Part of a small language model's weights.
Architecture: some layers without attention, local attention windows, exclusive self-attention, norms scaled by depth, capped logits.
Training: 351M tokens, 6037 steps.
Each number is 128 + 24 x the weight over the matrix's rms, rounded and kept within 0 to 255. Layers, rows and columns count from 0.

# layer 2 MLP down (transposed), 1536x384, rms 0.0116, rows 94-146, columns 320-383
[[127 125 159 128 141 113 121 132 113 137 114 123 100 140 119 152 120 149 136 119 149 158 119 133 138 118 141 129 134 128 110 144 117 101 129 124 129 124 139 113 125 137 120 104 134 102 132 124 146 162 128 133 108 109 139 120 116 104 102 118 124 147 133 138]
 [ 98 154 127 108 125 132 121 127 111 148 152 164 148 134 105 138 154 142 135 156 140 100  99 105 150 147 129 146  76 109 103 124 104 133 128 137 112 127 138 118 128 152 141 109 108 140 127 119 108 143 123 118  96 140 103 150 140 145 120 102 125 152 159 128]
 [163  87 165  93 129 127  63 130  97 155 134 175 127 146 104 140 129 126 152 174  63 121 131 119 121 135 114 126 108 159 121  89 109  92 177 100  93 118 131 126  64 128 110 136 123 152  86 124  84 123 162 158 144 163 115 127 128  99 139 180 121 128  78 126]
 [146 140  97 137 133 113 148 144 119 147 139 144 125 120 129 139  86 140 128 145  94 153  98 148 118 141 165 167 149 100 142 147 167 116 144 120 170 101 145 115  97 134 117 123 150 136 130 148 184 164 120 115 131 122 140 134 107 141 115 108 141 170 122 128]
 [127 133 129 132 132 134 100 138 122 124 134 147 116 157 100 105 135 122 162 127 130 129 149 124 113 122 125 114 160 110 128 137 107 125 152 128 133 137 109 148 120 118 121 133  98 131 115 145 143 132 157  99 144 127 121 116 137 139 116 147 123 140 124 118]
 [153 155 118 131 140 110 125 135 134 123 138 145 118 155 109 149 110 132 131 134 138 151 122 126 101 130 144 152 133 104 135 127 154 117 149 115 132 112 128 117  99 113 140 124 104 131 137 126 139 144 156 101 145 150 140 128 125 107 109 125 155 121 109 126]
 [144 129 126 122 125 148 139 144 124 104 141 123 134 154 113 123 127 153 137 126 113 138 119 124 118 105 114 142 122 103 105 128 126 113 152 136 135 130 118 131 114 137 120 119 137 138 124 115 132 128 140  96 114 107 149 118 124 132 131 117 139 147 119 126]
 [103 121 153 139 123 138 111 114 116 125 125 119 122 153 164 117 145 120 139 137 155 132 110 172 139 131 118 132 124 128 135 119  98 116 122 132 127 108 136 112 121 136 125 112 144  92 138 135  92 116 125 131 127 122 124 133 113 139 141 122 126 153 145 138]
 [146 135 136 141 145 110 122  89  94 120 145 132 159 136 151 100 126 138 172 120  84 107 135 140 134 119 113 121 120 140 106 150 146 133 149 128 140 170 158 116  85 107 116 121  97 140  93 121 115 151 146 113 115 132 112 110 131 125 137 153 143 145 109 143]
 [117 131 102 133 112 139 125 133 103 122 141 126 125 102 113 117 148 132 143 130 150 121 119 144 130 131 127 156 115 133 108 117 122 127 139 130 126 157 117 115 126 122 116 143 151 116 149 124 110 140 142 136 102 129 111 129 117  96 129 119 118 153 132 132]
 [106 134 112 110 132 138 128 156 139 131 145 152 168 152  97 122 110 141 124 103 132 132 122 120 131 118 136 116 150 107 130 130 151 121 124 135 100 107 111 150 135 136 120 144 117 158 103 122 137 134 142  92 135 113 127 116 105 118 127 117 141 165 113 151]
 [127 138 119 145 121 147 115 129 145 125 136 137 119 124 140 129 135 125 139 111 122 135 120 162 114 131 108 128 136 102 140  93 117 125 123 137 103 145  96 111 114 137 140 135 134 125 103 144 143 129 118 124 154 125 145 154 132 119 126 108 134 133 117 125]
 [140  69 134 231 255 167 217 100  65 106 180 129 143 129 178   0  88  86  99 130 160 130 127 198 123 174  80 107 126 130  61 169 104  94 200 101 105 154 103   0  36 155 146 153 175  73 109 123  83 202  38  39  50  78  67 211  42 104 104  73 116 183 124 137]
 [113 124 110 153 137 117 167 117 137 115 122 125 148 108 101 141 166 138 124 102 145 121 142 137 115 115 107 147 147 101 132 142 141 125 115 142 141 130 114 124 143 159 124 106 124 120 148 126 125 136 106 103 153 113 151 128 113 142 132 115 136 166 142 149]
 [151 153 120 103 115 149 148 130 110 118 121 144 133 110 121 141 102 143 161 100  96 101 111 136 143 119 113 126 126 121 129 140 161 153 146 146 106 151 132 130 123 114 154 109 127 138 116 140 119 116 128 119 134 121 122 100 147 120 131 122 126 132 104 126]
 [113 132 123 154 131 113 137 129 132 131 101 135 148 120 122 126 138 118 132 137 115 152 125 144 110 129 127 124 114 121 134  97 141 123 149 138 131 144 143 143 134 132 106 145 138 113 136 130 133 155 129 132 120 142 103 120 129 125 110 120 129 144 134 130]
 [153 119 125 112 136 132 104 136 114 139 117 145 100 156 109 145 129 132 152 135  96 153 146 133 140 126 140 138 141 119 128 108 115 125 153 125 134 135 153 144  94 112 143 107 112 117 119 130 144 136 145  91 143 156 134 107 164 128 117 147 118 114 108 130]
 [135 138 119 114 130 103 129 139 137 127 153 123 118 132 129 138 116 148 134 110 108 131 102 132 105 122 142 169 140 119 135 119 134 127 145 117 140 120 152 129 101 141 100 115 128 138 127 148 159 137 126  75 127 131 118 118 113 128 110 114 151 161 119 140]
 [138 128 110 128 152 107  94 135 158 164  86 149 188 184 148 164 103  89 178 138 131 150  73 165  70 172 160 172 126 135  97 142 155 116 120  85 142  97 150 151  86 113 116  87 150 101 133 150 151 145 148 134 109 118 165 150 111 103 143 151 119 170  44 153]
 [145 124 120 125 140 119  96 138 122 141 155 117 149 142 136 128 111 118  89 131 127 117 132 153 110 138  84 141 122 135 105  82 124 121  94 108  81 134 111 121 178 111 134 121 115 124 125 152 111 145 136 151  83 130 123 141 106  98 148 120 156 133 106 140]
 [ 74 128 122 125 102 149 127 107 113 118 134 129 105 102 173 117 124 104 129  91 169 129 142 140 133 124  84 146 111 134 124 135  91 153 152 122 100 141 165 145 147 139 153 118 126 145 137 120 136 132 141 142 103 135 143 161 128 135 144 144 113 139 136 113]
 [105 144 132 142 132 149  93 113 100 147 178 174 138 129 111 124 147  80 101 148 122 118 103 157 124 111 119 138  91 121 117 136 137 119 151 105 108 150 131 142 142 121 130 127 117 126 154  92 103 156 161 125 118 126 182 179 140 149 151 140 143 134 126 130]
 [131 139 115 129 127 139 139 107 130 140 105 136 129 122  89 126 133 125 114 140 157 134 160 115 128 130 126 125 155 145 155 123 121 126 160 126 157 140 126 141 116 127 108 143 134 130 132 148 151 115 134 134 137 124 132 151 158 129 120 151 109 141 143 126]
 [136 113 111 146 113 119 138 117 133 129 124 137 108 115 134 132 142 138 112 136 118 146 136 127 114 126 123 138 105 139 139 126 133 131 155 144 124 127 146 145 104 133 120 138 128 107 101 109 124 141 140 122 123 130 129 143 141 127 122 104 120 132 138 119]
 [194 106 116  88 141 124  71 134  89 219 129 121 158 181 107  87 149 138 143 156 141  97 149 133 135 105 148 145 134 123 115 104 113 126 134  78  94 110 125 127 115  64  90  82 154  84 122 143  97 136 187 116 131 160 120 136 119  99 152 154  97 177 125 117]
 [133 166 110 155 145 115 107 170 130 141 153 148 125 136 127 139 108 157 120 139 110 144 109 131  96 135 133 149 127  73 147 121 138 107 163 104 127 119 146 107 100 113 106 104 131 144 117 165 159 144 124  99 143 118 175 102 135 113  94 115 147 145 107 130]
 [122 220  71  97 133 118 189 184 167 106 128 144  52  55 123 104 163 105 169 102  91 166 255  95  67  59  85  84 211 112  64 142  84 231 175  92  12 242 108 255  52 104  97 150 120 167 137 141 133 234 180 118 141 207 163  86  74  64  52 111 113 111 117  96]
 [112 161 120  50 105 167 152 106 146 161  93 181 166 107 198  93  74  70  90 105  95 151  26  52 115 146  35 174  98 117 180 169 188 119 158 108  88 150 192  93 142 120 112  93 157 163 161  53 119 126 107 117 117 123 105  68 110 129 151 111 123 202  60 200]
 [ 41 141 111 148  98 146 142 110 184 140 133 144 110 118 146 121 162  76 146  90 156 231 100 193 123 116 129 149 136  80  52 153 155 107  76 179 178 163 172 118 190  87  51 177 202 131 156  46 138  95  78 103 112  91  87  81  87 121  66 170 122 150 158 246]
 [161 149  99 208  58 134 133  98  42 137 226 137  96 155  81  55 102  90 127 147 140 108 119 112 103 140 103 153 145 169 102 137  60  63 128   0 141 209 137 138 129 140 146 217 162 130 188 178 101 131 165 120  69 135 141 155  58 117 111 218 120   0  61 198]
 [129 133 113 105 129  97 120 135 128 145 136 144 123 147 100 148 112 137 122 145 111 164 126 137 119 165 137 115 135  99 135 115 114 105 147 112 117 143 153 133 103 107 136 135 115 135 136 116 140 145 148 111 145 136 130 126 133 134 105 104 148 126 135 114]
 [120 145 130 140 142 125 133 128 124 112 123 136 138 126 108 148 102 164 109 135 107 162 130 118 109 119 158 132 142 126 153 114 155 139 139 151 156 117 112 122 103 125 108 120 110 141 133 114 141 137 118 130 148 110 140 126 138 123 129 141 135 152 117 141]
 [133 111 148 139 106 124 103 130 134 130 126 140 116 134 149 129 156 156 126  97 151 117 141 121 121 124 123 130 117 149 113 150 149 126 143 103 128 156 129 146 125 122 126 127 113 123 104 111 122 131 124 132 120 109 149 140 140 128 125 141 109 144 141 148]
 [134 137 132 136 112 132 136 119 122 114 153 149 143 131 110 127 132  96 118 114 119 123 108 122 105 133 124 131 133 146 127 121 114 144 141 131 112 142 102 140 122 116 102 134  98 123 138 107 133 141 135 126 112 118 112 107 138 136 142 129 116 140 144 140]
 [135 133 138 119 142 122 136 108 128 128 121 150 124 149 112 145 110 137 135 125 135 168 126 123 115 139 130 126 127 113 112  80 150 127 142 134 106 133 135 150 102 147 121 114 148 127 139 108 133 127 141 121 131 140 116 133 116 116 128 140 150 125 125 124]
 [125 145 112 120 143  90 117 152 140 113 112 118 127 126 107 167 121 146 102 133 154 162 124 121  92 126 139 151 144  90 123 101 146 103 143 125 113 128 118 121 136  82  90 156 122 137 140 145 146 150 124  84 140 129 132 134 124 116 107 128 158 154 109 153]
 [122 141 109 119 106  96 147 127 123 128 109 157  93 120 109 123  89 140 108 101 132 185 133 135  97 112 115 163 142 124 123 179  84 175 148 132 125 132 141 168 151 171  91 180  99  76 133 140  67  53  99 139  87 171 119 146  92 174 119  90 121 130  81  94]
 [126 135 113 145 121 110 128 148 140 120 153 141 107 148 122 116 136 140 136  98 138 123 125 123 107 120 133 148 128 128 133 117 145 131 134 113 143 150 130 126 127 125 135 129 114 134 134  97 133 146 128 127 131 141 117 136 157 143 122 100 118 176 149 119]
 [125 131 131 120 117 122 133 126  99 111 132 130 152 122 122 162 154 127 119 119 150 154 135 143 139 109  94 133 122 143 114 110 103 143 147 103 118 138 121 113 111 119 139 128 128 103 121 157 133 139 109 123 116 103 103 147 115 148 131  98 103 130 149 127]
 [108 125 146 135 132 129 134 109 120 114 116 140 116 103 131 123 164 124 142 135 120 122 118 142 133 138 124 118 134 107 119 139 120 121 143 137 133 108 135 134 105 113 151 122 118 127 115 144 141 137 135 132 146 157 147 137 117 137 117 117  98 153 134 146]
 [101 174  88 147 191 124 138 129 149 139 138 128 107 102 150 126 100 132 105 116 127 167 157 127  77 161 173 112 155 104 190 114 177 102 160 122 169 124 130 167 111 128 127 155  99 146 173 121 154 179 142 102 161 123 142  70 169 141  64 111 140 143 139 131]
 [150 156 183 175 123 196  87 168 122 114  80 118  93 147  63 132 162 102 127 140 219 118  92 175 226  52 124  64 121 144 151 197 231  70 123 173 134  96  85 164 135  98 147 181 197 130 124 128 124  18 146 207 145 132 212  95  72 162 128 255 136 180 166 149]
 [129 146 154 134 121 117 133 114 116 141 129 136 133 121 129 110 129 124 115 112 112 162 137 142 141 120 126 168  96 129 103 143 131 114 125 126 135 150 142 146 104 106 100 118 100 127 134 141 136 127 123 142 105 144 105 150 121 121 139 120 147 135 130 134]
 [138 121 124 112 147 151 104 119 133 133 103 156 147 154 123 144 127  96  95 101 124 129 112 128 110 150 131 145 118  96  97 117 118 108 130 137 112 123 139 134 122 113 115 112 117 118 137 125 153 121 146 132 122 141 131 146 136 116 123 142 157 131  76 121]
 [115 146 128 122 116 133 130 119  96 120 136 129 143 117 124 115 140  98 116 127 164 130 137 122 131 125 102 111 123 124 105 145 122 144 134 131 118 152 116 137 100 115 135 141 131  98 136 137 111 128 128 129  86 157 117 119 149 115 111 100  98 131 125 141]
 [126 147 127 133 138 110 107 136 134 134 133 133 130 135 133 149 132 129 114 106 122 141 111 105 111 157 145 128 131 116 133  96 159 126 135 117 129 129 142 114 100 108 111 133 135 119 133 121 130 149 131 122 128 122 124 110 134 124 109 112 121 148 117 140]
 [130 117 136 147 138 121 134 149 135 136 144 154 115 129 135 143 109 137 119 127 138 132 160 109 104 139 133 136 149 110 153 132 144 106 149 105 137 116 120 145 104 140 111 134 133 148 126 131 150 136 113 102 121 104 161 134 117 120 110 118 122 169 115 131]
 [161  83 124 140 175  79  70 110 136 155 125 136 211 117  82 113 126 190 163 146 165 220  78 187 139 146 172 121  66  64 155 138  85 164 120 108  70 167 209 104 135  52  63 116 132 136  52  46  81  48 169 121 138  80 119 131 129 165  87 131  41 161 101  85]
 [143 190 141  89 164 141 117 117 118 157 139 125 125 149 124 178 134 126 126 147 108 203 107 150 125 161 165 124 109 138 141 109 131 125 141 116 122 130 124 125  87 105 171 142  88 127 108 126 128 146 159  93 115 166 143 127 148 105 109 165 131 143 145 152]
 [142 110 127 132 141 133 139 119 142 138 184 133 102 116  83 129 113 136 116 142  93 151 110 130 120 126 127 101 163 163 128 117 138 115 149 127 147 160 110 121 151 113 112 134 120 113 109 124 143 152 108 124 170 137 163 155 125 128 107 126 118 136 144 164]
 [139 126 142 124 132 104 129 141 123 117 156 143 141 134 117 145 151 130 124 125 112 148 131 139 123  99 132 165 126 122 126 120 128 119 139 143 138 143 158 107 119 124 110 144 113 127 111 124 140 117 150 120 181 118 126 141 117 137  93 126 160 127 133 159]
 [133 126 136 127 118 161  97 131  90 144 140 123 125 140 151 104 117 120 157 168 138 130 112 120 132  92 103  87 118 153 136 123 117 100 107 114 105 142 129 142 108 117 132 142 116  90 122 128 130 126 170 113 125 148 115 115 135 117 153 138  95 114 128 129]
 [128 110 109 111 166  98 116 129 144 151 132 126 137 144 111 136 119 119 100 136 112 182 100 128 122 157 130 178 130 117 122 121 155 119 147 108 132 112 136 100 105 110 111 123 149 147 130 125 154 120 129  92 132 131 160 162 129 110 119 118 146 143  92 128]]
# layer 2 MLP up, 1536x384, rms 0.0129, rows 95-146, columns 320-383
[[121 160 109 123 123 136 126 136 115 125 126 125 151 110 130 129 140 125 151 128 162 141 135 130 116 129 137 101 142 141 135 127 134 136 135 128 134 151 148 115 115 132 109 135 119 123 153 137 142 143 124 115 132 116 126 113 130 134 142 141 149 131 122 139]
 [ 92 150 109 134 103 149 165 142 169 112  97 108 117 120 132 141 135 120  86  93 167 125 127 166 160 131 150 118 173 105 129 173 188 154 103 185 165 106 148 136 136 140 125 161 112 133 168 118 195 125 112 137 136 155 105 172 167 167 143  88 125 123 195 139]
 [140 132 130 130 132 126 125 138 135 131 144 174 141 117 140 118 126 129 124 143 119 124 119 109 116 147 138 136 119 125 126 166 136 136 122 147 119 143 136 129 123 132 125 105 136 129 153 165 130 139 125 128 148 137 143 106 115 143 121 117 134 124 129 143]
 [130 119 139 130 126 127 124 151 126  96 144 127 114 124 121 132 128 131 139 127 118 126 135 106 137 129 124 133 116 135 120 115 119 127 125 118 122 129 125 148 147 124 101 126 131 121 115 132 120 121 146 132 130 108 150 120 135 121 140 113 132 121 121 127]
 [111 133 128 143 128 121 140 137 134 137 127 124 108 115 135 138 116 128 133 131 140 107 128 115 143 123 120 125 119 110 150 127 142 115 138 120 126 118 141 159 115 119 134 134 145 130 130 133 137 138 156 107 127 124 126 115 114 139 137 132 116 132 123 108]
 [126 122 127 130 133 126 118 131 120 117 137 122 130 131 133 133 129 130 127 141 129 122 128 126 128 131 135 120 124 133 123 143 127 121 127 123 134 118 120 120 127 128 133 131 119 126 139 130 124 120 128 132 132 115 122 125 119 128 131 120 130 132 115 124]
 [136 138 131 121 144 116 121 142 121 118 146 133 122 138 129 121 120 139 135 110 126 163 125 161 138 133 103 152 118 144 132 120 116 125 124 138 116 136 105 123 138 124 132 110 141 110 131 125 144 124 125 159 141 134 157 121 129 108 112 132 134 135 110 133]
 [109 111 117 142  96 125 127 131 128 110 142 129 123 142 141 122 122 126 117 110 123 139 141 125 122 122 130 121 133 123 116 158 149 100 119 154 136 129 128 123 144  87 147 149 137 125 153 143 124 127 122 145 131 121 130 114 124 114 125 145 159 127  89 138]
 [120 133 117 134 129 135 138 123 129 118 128 111 133 120 131 126 126 119 110 126 106 124 116 121 128 129 118 143 127 124 115 122 118 132 136 121 140 125 131 126 124 117 155 132 128 115 133 140 127 130 121 144 118 132 130 130 124 125 128 134 129 134 124 125]
 [146 135 129 135 125 119 124 116 125 128 106 130 156 130 127 127 124 148 125 131 115 123 121 131 132 122 125 125 105 118 154 134 139 138 113 146 125 135 143 139 107 122 146 121 115 127 135 146 117 138 155 135 131 127  94 146 121 143 114 136 131 122 133 122]
 [143 121 140 128 133 133 131 119 143 120 123 130 128 126 127 132 134 126 111 123 123 122 125 129 124 130 130 125 129 121 131 128 140 129 133 131 121 139 115 139 137 136 119 131 115 130 142 126 128 141 124 120 131 128 145 132 118 127 121 129 122 124 132 139]
 [218 181  74 138 211 249 204  99   0  60 255 164 155  91 221 110  95 160 142 149 104  66 121 255 212  97 207 110  11 235 184 255 143  33 101  73 145  90  90   0  94 136 171 126 211 141 151 210 159 107  23 117 165 168 163  12  85 166 155  59  92 176 157  27]
 [101 135 132 130 142 119 121 122 119 134 116 134 124 123 138 130 120 119 132 107 132 136 123 109 146 118 130 129 120 150 126 131 122 122 132 122 146 122 127 132 117 133 125 137 147 140 139 133 147 111 121 138 119  97 128 126 122 111 124 124 130 128 113 113]
 [135 147 120 119 131 130 137 140 121 131 124 140 121 124 124 130 116 151 139 142 124 123 102 113 113 113 121 134 130 123 128 148 109 129 132 131 116 130 133 117 128 117 109 125 117 121 137 115 126 144 127 109 122 122 135 141 139 121 136 124 120 123 122 112]
 [142 125 134 134 115 122 138 124 121 113 126 122 126 137 143 127 118 125 112 130 126 133 132 138 134 125 123 132 108 138 137 118 153 138 121 141 130 118 126 128 131 115 128 125 133 138 120 134 136 121 125 129 132 139 112 123 137 130 110 117 130 129 145 128]
 [115 118 107 141 106 123 121 121 135 116 138 136 125 120 124 138 149 137 126 127 115 135 132 126 116 131 132 138 133 113 130 132 145 129 116 128 136 127 118 135 130 119 141 127 135 128 133 140 141 139 117 134 130 116 130 120 127 130 117 113 123 118 128 143]
 [125 136 125 138 131 123 128 130 116 123 132 139 127 126 126 129 119 134 130 138 124 126 111 114 134 123 130 124 100 135 133 112 136 146 115 135 134 131 128 141 131 113 110 114 128 115 142 138 122 128 134 135 128 134 140 127 120 139 118 119 136 115 128 133]
 [108  97 176 142 132 149 138 137 137 105 133  65  98 112  66 139 152 133  98 102 151 140 149  97 207 130 118  77 154 125 169 114 131 132 166 101  72 122 142 123 145 163 123 126 129 149 132  90 126 118 107 150 177 155 110 109  94  91 158 176 174 110 192 109]
 [135 118 115 109 149  98 106 124 138 129 139 113 135 123 149 132 138 120 118 128 136 134 125 138 150 128 106 145 122 129 144 129 140 150 123 127 114 131 127 135 136 123 126 121 132 137 119 137 135 123 133 120 125 125 118 123 128 123 120 126 134 124 131 121]
 [113 134  98 144 122 115 131 120 120 108 151 116 112 101 128 127 148 124 113 120 120 102 143 115 141 116 115 124 121 123 129 113 129 132 110 120 140 133 125 149 128 133 146 118 139 127 123 120 138 131 157 131 104 156 100 127 150 141 146 119 109 134 139 110]
 [126 170 112 120 138 139 150 102 133 100  97 135 114 103 148 108 157 118 120 118 125 134 150 133 141 114 116 133 134 100 136 130 149 132 122 132 161 139 114 134 153 130 161 103 121 136 123 123 113 150 117 164 139 142 138 125 154 116 140  93 140 114 142 131]
 [115 151 136 125 148 137 125 136 129 111 141 141 120 125 144 159 144 120 123 114 143 126 137  99 128 121 115 142 149 138 136 129 130 138 123 155 108 139 126 161 136 137 125 123 136 123 124 119 129 137 137 132 123 133 126 124 141 116 133 144 136 130 107 121]
 [133 128 122 123 139 137 120 122 126 135 133 130 120 125 128 132 128 133 123 131 122 137 130 126 123 123 119 128 131 134 132 122 144 127 137 133 129 131 124 134 129 126 127 134 125 139 126 128 141 125 138 122 131 136 138 118 106 125 114 133 128 133 125 132]
 [135  79 104 208 115 139 126 177 158 130 103  74 145 103 126 111  97 107 162 128 120 152 142 138 101 162 212  91 170 127 200 115 122 156 148 140 124 156 118 105 119 125 122 165  93 104 144 109 183 152  97 140 148 172 154 112 144 129 171 103 162 132 147  91]
 [143 128 137 115 129 123 130 137 121 145 133 134 131 115 118 133 131 128 131 144 125 130 129 142 109 124 127 141 126 134 120 138 138 122 115 126 111 139 113 121 141 118 124 115 126 130 118 139 146 129 117 134 119 128 132 118 120 137 131 135 115 121 150 146]
 [210 212  19  25 169 200 124 193  95  98 190 173  35 128  90 127 108 227 112  49  80 181 231 119  94  34 140  49 147 201 127 121  30 255  96 127  68 184  51 181 101 210 146 195  70 166 197 185 130 235 255 185 182 239 159  79  76 102  98  77 154 197  67   6]
 [ 93 143 119 126 180  97 123  87 181 113 146 176 149  84 137 121 122 128  27 180 139 196  88  59 102 220 114 106 168 133 224 135 112  93 102 116 156 118 191  98  56 121 166  89 120 124 172 105  53 110 234 158  92  46 118  75  27 199  73 141 111 138  55 147]
 [ 32  39 130 160  77 221 126 119 154 126 158 101  32  90 111 122 250 174  83  39 220 221  78 119  96 188  61 161 228  54 115 199  84 119  98 221 104 115 166  90  79 135  96 150 113 115 164 160 113  87 141  92 105  90 180 225  61   0  58 112 103  57 196 175]
 [248 118 140 112 102 255 144  84  62  93 255 121  47  94  89 100  96 141  73 218 184 138  52  87  49 122 236 227 122 255 238 245 201 223   0  43 231 219 113  37  93  43  92 108 133  33 189 207 165 150 116 156 165 255  96  38  91 137 252 113 147  64 105 202]
 [134 141 127 131 118 131 135 145 127 130 122 123 133 112 136 139 131 133 140 137 116 131 126 126 118 120 135 140 125 120 147 132 123 129 125 127 136 142 122 154 137 122 115 134 116 121 126 147 141 122 131 128 109 121 134 123 133 125 135 132 122 127 121 141]
 [113 108 131 136 127 131 129 132 125 133 137 142 132 137 109 132 126 132 148 125 129 139 119 115 123 136 113 126 155 129 105 128 120 131 120 148 135 124 121 114 122 132 140 135 130 155 119 134 101 133 127 137 115 117 115 141 124 113 112 120 137 120 112 137]
 [122 127 133 127 137 120 114 124 136 111 125 147 120 134 120 121 117 129 129 130 132 126 127 129 120 130 130 138 132 120 120 137 121 144 122 128 133 122 119 141 131 144 115 116 117 124 129 131 139 141 115 138 140 127 131 139 114 112 117 106 139 127 137 124]
 [115 117 122 125 130 112 130 138 142 140 124 124 131 129 118 124 124 129 141 125 123 117 118 120 123 136 141 141 126 133 134 127 128 141 128 140 127 144 122 124 129 126 122 134 132 117 130 127 131 131 139 115 121 138 139 123 118 124 131 133 140 120 124 120]
 [127 135 108 114 117 133 126 113 124 121 119 102 134 133 119 144 151 129 130 118 122 127 127 143 118 132 122 134 131 138 134 140 135 125 134 123 137 112 124 136 118 113 129 125 120 123 115 132 140 126 131 131 137 137 135 115 127 132 123 130 131 134 127 137]
 [134 137 139 143 115 144 118 130 116 123 121 130 131 163 160  93 146 108 138 136 150 111 141 137 161 107 124 131 107 159 135 132 138 116 106 148 110 151  88 151 115 124 121 136 114 100 113 155 120  95 151 148 125 150 111 120 129 120 114 107 116 137 112 104]
 [149  84 129 109 136  89 114  99 135  55 143 151  85 106  79 137 125 162 157 110  94 174 106  78 121 138 146 145 202  73 145 118 137 132 106 119 119  91 129 117 117 118 180 110 127 170 149 114  82 137 150 128 129 100 123 175 101 118  81 119 195 123 128 102]
 [141 130 137 119 128 140 139 139 127 133 139 114 117 113 131 135 135 123 138 128 165 137 134 120 127 132 139 131 134 131 128 137 113 115 111 137 128 121 116 120 140 119 138 118 117 140 136 129 122 124 131 125 112 131 125 125 136 136 132 126 118 126 134 118]
 [148 135 120 128 117 128 119 125 131 119 155 140 130 125 115 115 135 136 128 120 127 122 122 137 119 129 139 159 122 136 124 131 141 137 118 128 128 146 129 117 123 123 116 105 128 137 128 122 136 127 139 125 128 131 137 123 126 130 132 114 138 130 150 131]
 [139 120 106 124 120 132 133 124 128 131 136 139 122 124 117 126 139 121 138 146 136 128 118 137 129 123 115 149 133 121 119 122 125 125 129 137 129 119 139 126 118 148 110 126 138 127 134 128 119 131 135 138 119 126 134 131 117 127 126 130 115 119 140 139]
 [111 116 177 117 109 100 125 150 108 137 123 129 138 125 126 123 120 134 136 107 146  94 118  98 159  98  84 143  89 154 100 121 100 103  99 136 116 124 135 117 144 136  75 104 159 123 113 135 115 115 102 124  96 154 120 163 148 111 157 142 173 146  80 149]
 [173 160  11  60 152 159  18 115 122 202  44 202  63 191 147 144 163 111 110 143   3  67 149 130  91 173 194 222 109 182 122 222 107  85 139   0 108   0  60 223 154 172  27   0 105 102  22 212  55   0 124 195 145 206 225  37 128  42  32  82  92 159 147  63]
 [138 129 121 129 120 121 129 128 143 128 137 120 128 142 131 133 117 127 139 134 142 113 107 137 130 135 122 131 120 124 139 111 113 114 127 137 135 131 106 140 126 114 143 136 138 132 120 129 124 126 136 130 128 130 132 124 126 126 124 135 119 125 130 117]
 [117 133 130 150 133 134 124 123 129 119 121 119 129 117 135 138 135 143 124 144 138 142 150 137 138 117 129 119 140 129 154 129 114 123 137 136 125 137 143 131 120 120 156 114 129 140 112 142 105 117 129 134 121 126 129 120 133 137 138 147 123 134 144 118]
 [130 135 129 129 125 134 133 134 123 127 137 134 111 127 129 134 119 127 115 126 141 125 128 111 122 128 129 125 146 127 113 125 120 132 134 130 118 118 124 126 137 131 121 130 134 122 141 131 130 136 124 136 132 135 132 137 130 140 124 123 117 120 125 118]
 [120 130 118 125 126 128 125 142 111 142 142 118 124 130 136 137 123 132 137 125 130 131 110 124 121 128 114 119 127 126 129 116 134 142 139 138 141 130 134 119 117 125 117 119 152 119 122 150 127 129 125 145 137 117 124 120 139 119 119 114 133 122 115 130]
 [113 124 127 134 131 144 121 132 126 133 137  96 132 137 129 131 127 114 107 120 125 119 122 132 125 141 117 125 135 129 129 138 129 134 135 133 130 118 112 107 137 138 106 120 130 122 120 140 111 131 118 134 142 112 123 102 132 149 125 122 136 127 113 129]
 [ 73 187 122 119  42 159 180 138 148 131  91  78  56 142 137 118 147  71  83  62 124  39 225  62 132 164  36  78 198 148  92 118 165  87 146 166 255 106  74  85 148 170 158 123  75 121 185 130 139 201 159  99 128 144 158  98 141 134 131 149 200  37 124 230]
 [113 101 109 131 102 114 146 132 137 105 121 141 155  80 157 130  98 142 163 119 108  85 103  72 122 117 105 116 150 139 141 171 159 146 107 102 106  94 139 126 160 110  98 135 167 161 154 164 133 124 139 103 117 130 148 145 142 144 140 123 124 100 162  86]
 [126 144 148 144 132 152 109 122 131 141 128 137 133 143 106 122 121 132 132 137 130 151 121 124 139 131 108 123 142 139 140 141 133 144 125 140 124 169 141 128 124 109 136 115 116 128 146 111 153 134 127 156 121 112 128 126 122 133 113 113 136 127 100 147]
 [128 130 130 129 131 139 114 122 132 115 135 128 124 108 130 123 122 133 122 114 110 140 128 130 116 137 137 120 125 132 126 122 127 122 127 141 131 140 113 121 129 119 100 136 125 143 136 111 120 136 128 124 130 115 130 122 119 131 134 134 120 140 143 113]
 [131 107 128 137 114 122 124 143 147 123 117 128 118 128 150 117 145 116 118 122  99 108 125 124 123 120 126 127 122 125 139 145 135 155 125 146 114 143 113 136 120 127 138 143 124 124 128 136 153 136 128 167 126 138 132 130 120 120 126 153 156 128 117 131]
 [129 112 118 132 107 134 116 134 128 125 130 115 133 110 115 125 132 110 111 108 138 131 136 121 114 113 121 100 121 132 153 134 121 135 137 144 127 117 129 129 135 120 116 119 117 140 122 130 113 137 131 128 133 137 126 125 115 110 140 131 133 113 129 142]]